From a checkpoint of a small transformer trained on Wikipedia: no biases in attention or MLP, 6837 steps.
Each number is 50 + 12 x the weight over its row's rms, rounded and kept within 0 to 99. Layers, rows and columns count from 0. The size before them is the row's rms in percent of the matrix's.

# layer 4 attention output, 128x128, rms 0.187, rows 0-10, columns 0-127
092:51 47 45 52 49 58 49 59 48 48 45 54 51 60 42 42 55 49 46 56 52 47 50 41 52 56 45 51 45 46 57 53 46 47 47 52 52 56 46 46 53 49 53 40 57 51 41 58 48 48 53 52 48 47 43 44 41 53 54 52 50 46 49 53 83 46 46 64 58 08 73 45 36 47 32 31 58 52 30 38 24 54 75 58 61 72 35 64 21 77 28 45 57 36 49 68 34 51 72 52 78 29 80 69 41 56 43 43 72 52 34 62 28 45 51 57 51 42 40 51 34 21 55 58 42 59 66 42
112:41 54 52 48 54 39 38 53 44 53 59 58 39 44 56 52 44 49 51 47 40 54 60 46 48 48 47 49 58 54 54 48 51 46 58 50 52 47 44 50 47 49 46 45 52 49 55 50 52 49 54 46 48 52 43 52 44 54 47 54 48 53 56 49 82 51 14 47 44 40 33 43 56 43 82 52 47 50 66 51 45 38 78 62 54 50 76 44 77 51 57 67 84 72 36 53 33 45 69 65 61 07 16 65 56 41 70 58 67 49 48 62 27 58 70 25 42 51 43 50 61 63 57 56 44 55 35 38
118:41 47 54 49 49 56 56 55 50 42 53 48 40 49 49 50 49 50 56 49 49 42 46 49 50 47 52 52 43 48 47 51 46 55 49 51 50 49 41 53 50 57 44 49 45 54 53 51 49 48 49 49 46 46 49 48 51 50 52 53 53 53 50 52 48 72 76 65 53 49 49 83 59 31 77 51 34 49 22 50 34 40 60 42 74 35 50 41 99 75 45 21 28 43 72 47 34 76 42 48 52 38 51 49 33 57 53 53 54 48 37 46 51 56 42 48 85 26 58 49 33 56 42 64 52 61 34 27
092:44 49 50 55 48 55 48 47 52 46 53 48 57 54 50 51 48 46 43 46 54 63 64 65 49 46 56 67 61 59 60 50 42 60 38 57 51 44 47 57 53 44 49 46 57 43 56 57 59 64 46 52 53 56 51 51 47 53 57 38 61 49 56 43 48 52 62 44 63 41 70 49 24 38 96 53 49 54 37 57 59 51 33 53 46 66 70 51 36 34 24 78 67 87 60 60 39 65 40 51 55 50 44 42 56 55 61 36 99 64 62 53 44 59 50 38 41 46 33 28 28 57 66 51 73 37 35 58
089:58 53 47 53 52 57 60 56 54 53 41 63 51 52 47 49 59 41 46 51 52 49 41 41 52 53 53 47 52 50 51 50 48 53 46 35 50 44 46 40 45 51 58 48 53 57 44 50 44 53 48 44 52 54 50 52 54 48 55 47 46 47 48 51 67 31 60 67 73 48 94 46 41 63 56 72 50 62 61 43 39 38 66 36 64 53 27 10 44 66 75 48 62 71 44 29 64 20 44 27 43 40 35 48 32 56 66 39 33 61 61 30 22 55 58 50 40 52 43 23 70 62 62 61 39 56 35 72
094:60 55 44 54 57 52 53 42 45 49 46 45 52 51 46 48 46 47 53 47 55 45 50 60 51 44 41 46 46 51 50 45 52 48 45 52 61 55 55 51 50 48 50 48 44 50 44 47 44 46 40 47 52 42 46 47 48 53 46 52 40 51 53 47 58 46 23 64 52 42 54 15 58 22 50 42 34 44 60 73 43 42 24 48 72 82 33 65 45 40 46 56 30 48 26 41 62 44 52 81 46 66 79 46 59 59 31 60 40 80 42 38 34 31 50 19 42 51 61 31 33 63 89 35 36 47 50 48
120:52 58 56 51 50 50 52 51 53 53 50 49 51 50 52 53 56 41 50 47 49 49 49 57 48 48 51 51 50 51 49 52 49 47 49 50 60 47 49 45 50 44 54 49 50 45 49 49 55 49 47 50 53 53 53 48 48 48 51 49 46 53 52 49 43 45 57 22 55 58 72 41 89 56 47 38 39 53 45 61 48 22 19 61 40 79 51 70 48 70 46 37 60 42 70 68 34 46 31 37 41 07 48 31 46 30 71 37 47 52 32 77 61 63 50 30 43 49 49 19 18 55 57 39 24 67 32 63
070:54 47 35 42 43 47 55 55 47 48 49 45 44 41 56 43 54 52 45 46 43 41 45 48 47 49 50 31 45 43 55 51 54 26 61 66 58 60 56 52 41 46 60 41 52 44 42 51 48 41 58 57 43 47 43 51 46 54 50 42 39 56 46 52 51 79 64 58 54 32 45 40 47 42 78 20 33 44 46 38 69 47 26 34 48 51 61 45 60 85 64 41 55 68 51 70 47 34 70 68 50 52 53 70 58 61 45 45 67 60 37 57 61 84 34 61 54 35 63 80 49 62 35 30 53 85 67 50
082:51 44 45 58 55 52 45 42 60 50 49 47 61 43 59 59 48 42 58 41 53 71 53 47 54 40 53 60 52 68 47 43 42 50 46 56 51 42 50 55 55 42 56 56 51 50 46 47 50 57 57 57 54 50 49 45 53 50 58 47 57 44 49 44 50 29 57 60 54 50 38 60 60 89 38 44 30 54 42 36 72 40 59 75 68 32 38 00 61 57 43 29 59 45 20 45 34 60 50 50 50 50 57 57 51 32 40 47 57 39 76 49 56 66 67 32 45 77 42 49 78 42 37 67 44 51 59 74
117:51 52 48 46 55 48 55 44 52 53 59 45 53 63 50 56 57 54 58 47 53 48 52 42 53 41 50 41 50 54 49 48 51 50 51 49 61 44 48 54 47 41 51 47 48 45 52 48 49 55 52 50 52 41 53 49 55 50 56 60 51 48 47 53 59 81 82 44 53 32 60 58 49 67 36 44 33 45 19 67 46 49 75 35 77 41 00 33 74 37 43 37 38 46 39 20 45 43 78 44 72 52 64 53 32 61 57 64 54 64 25 36 41 47 37 47 60 23 50 62 35 44 65 39 33 63 48 51
102:55 49 54 52 42 55 40 62 51 43 48 54 47 46 48 48 57 56 47 48 47 50 52 53 47 52 42 54 43 48 46 58 54 46 61 50 55 57 50 49 41 56 57 58 62 61 44 60 40 47 56 47 51 55 53 70 44 46 52 50 55 49 49 50 46 36 64 37 46 49 87 40 52 52 57 60 52 69 66 41 65 46 59 33 29 31 62 43 56 28 18 50 76 55 88 52 48 56 65 43 16 39 78 12 72 28 66 64 65 60 38 42 52 34 48 33 42 69 61 56 74 51 47 42 59 52 50 70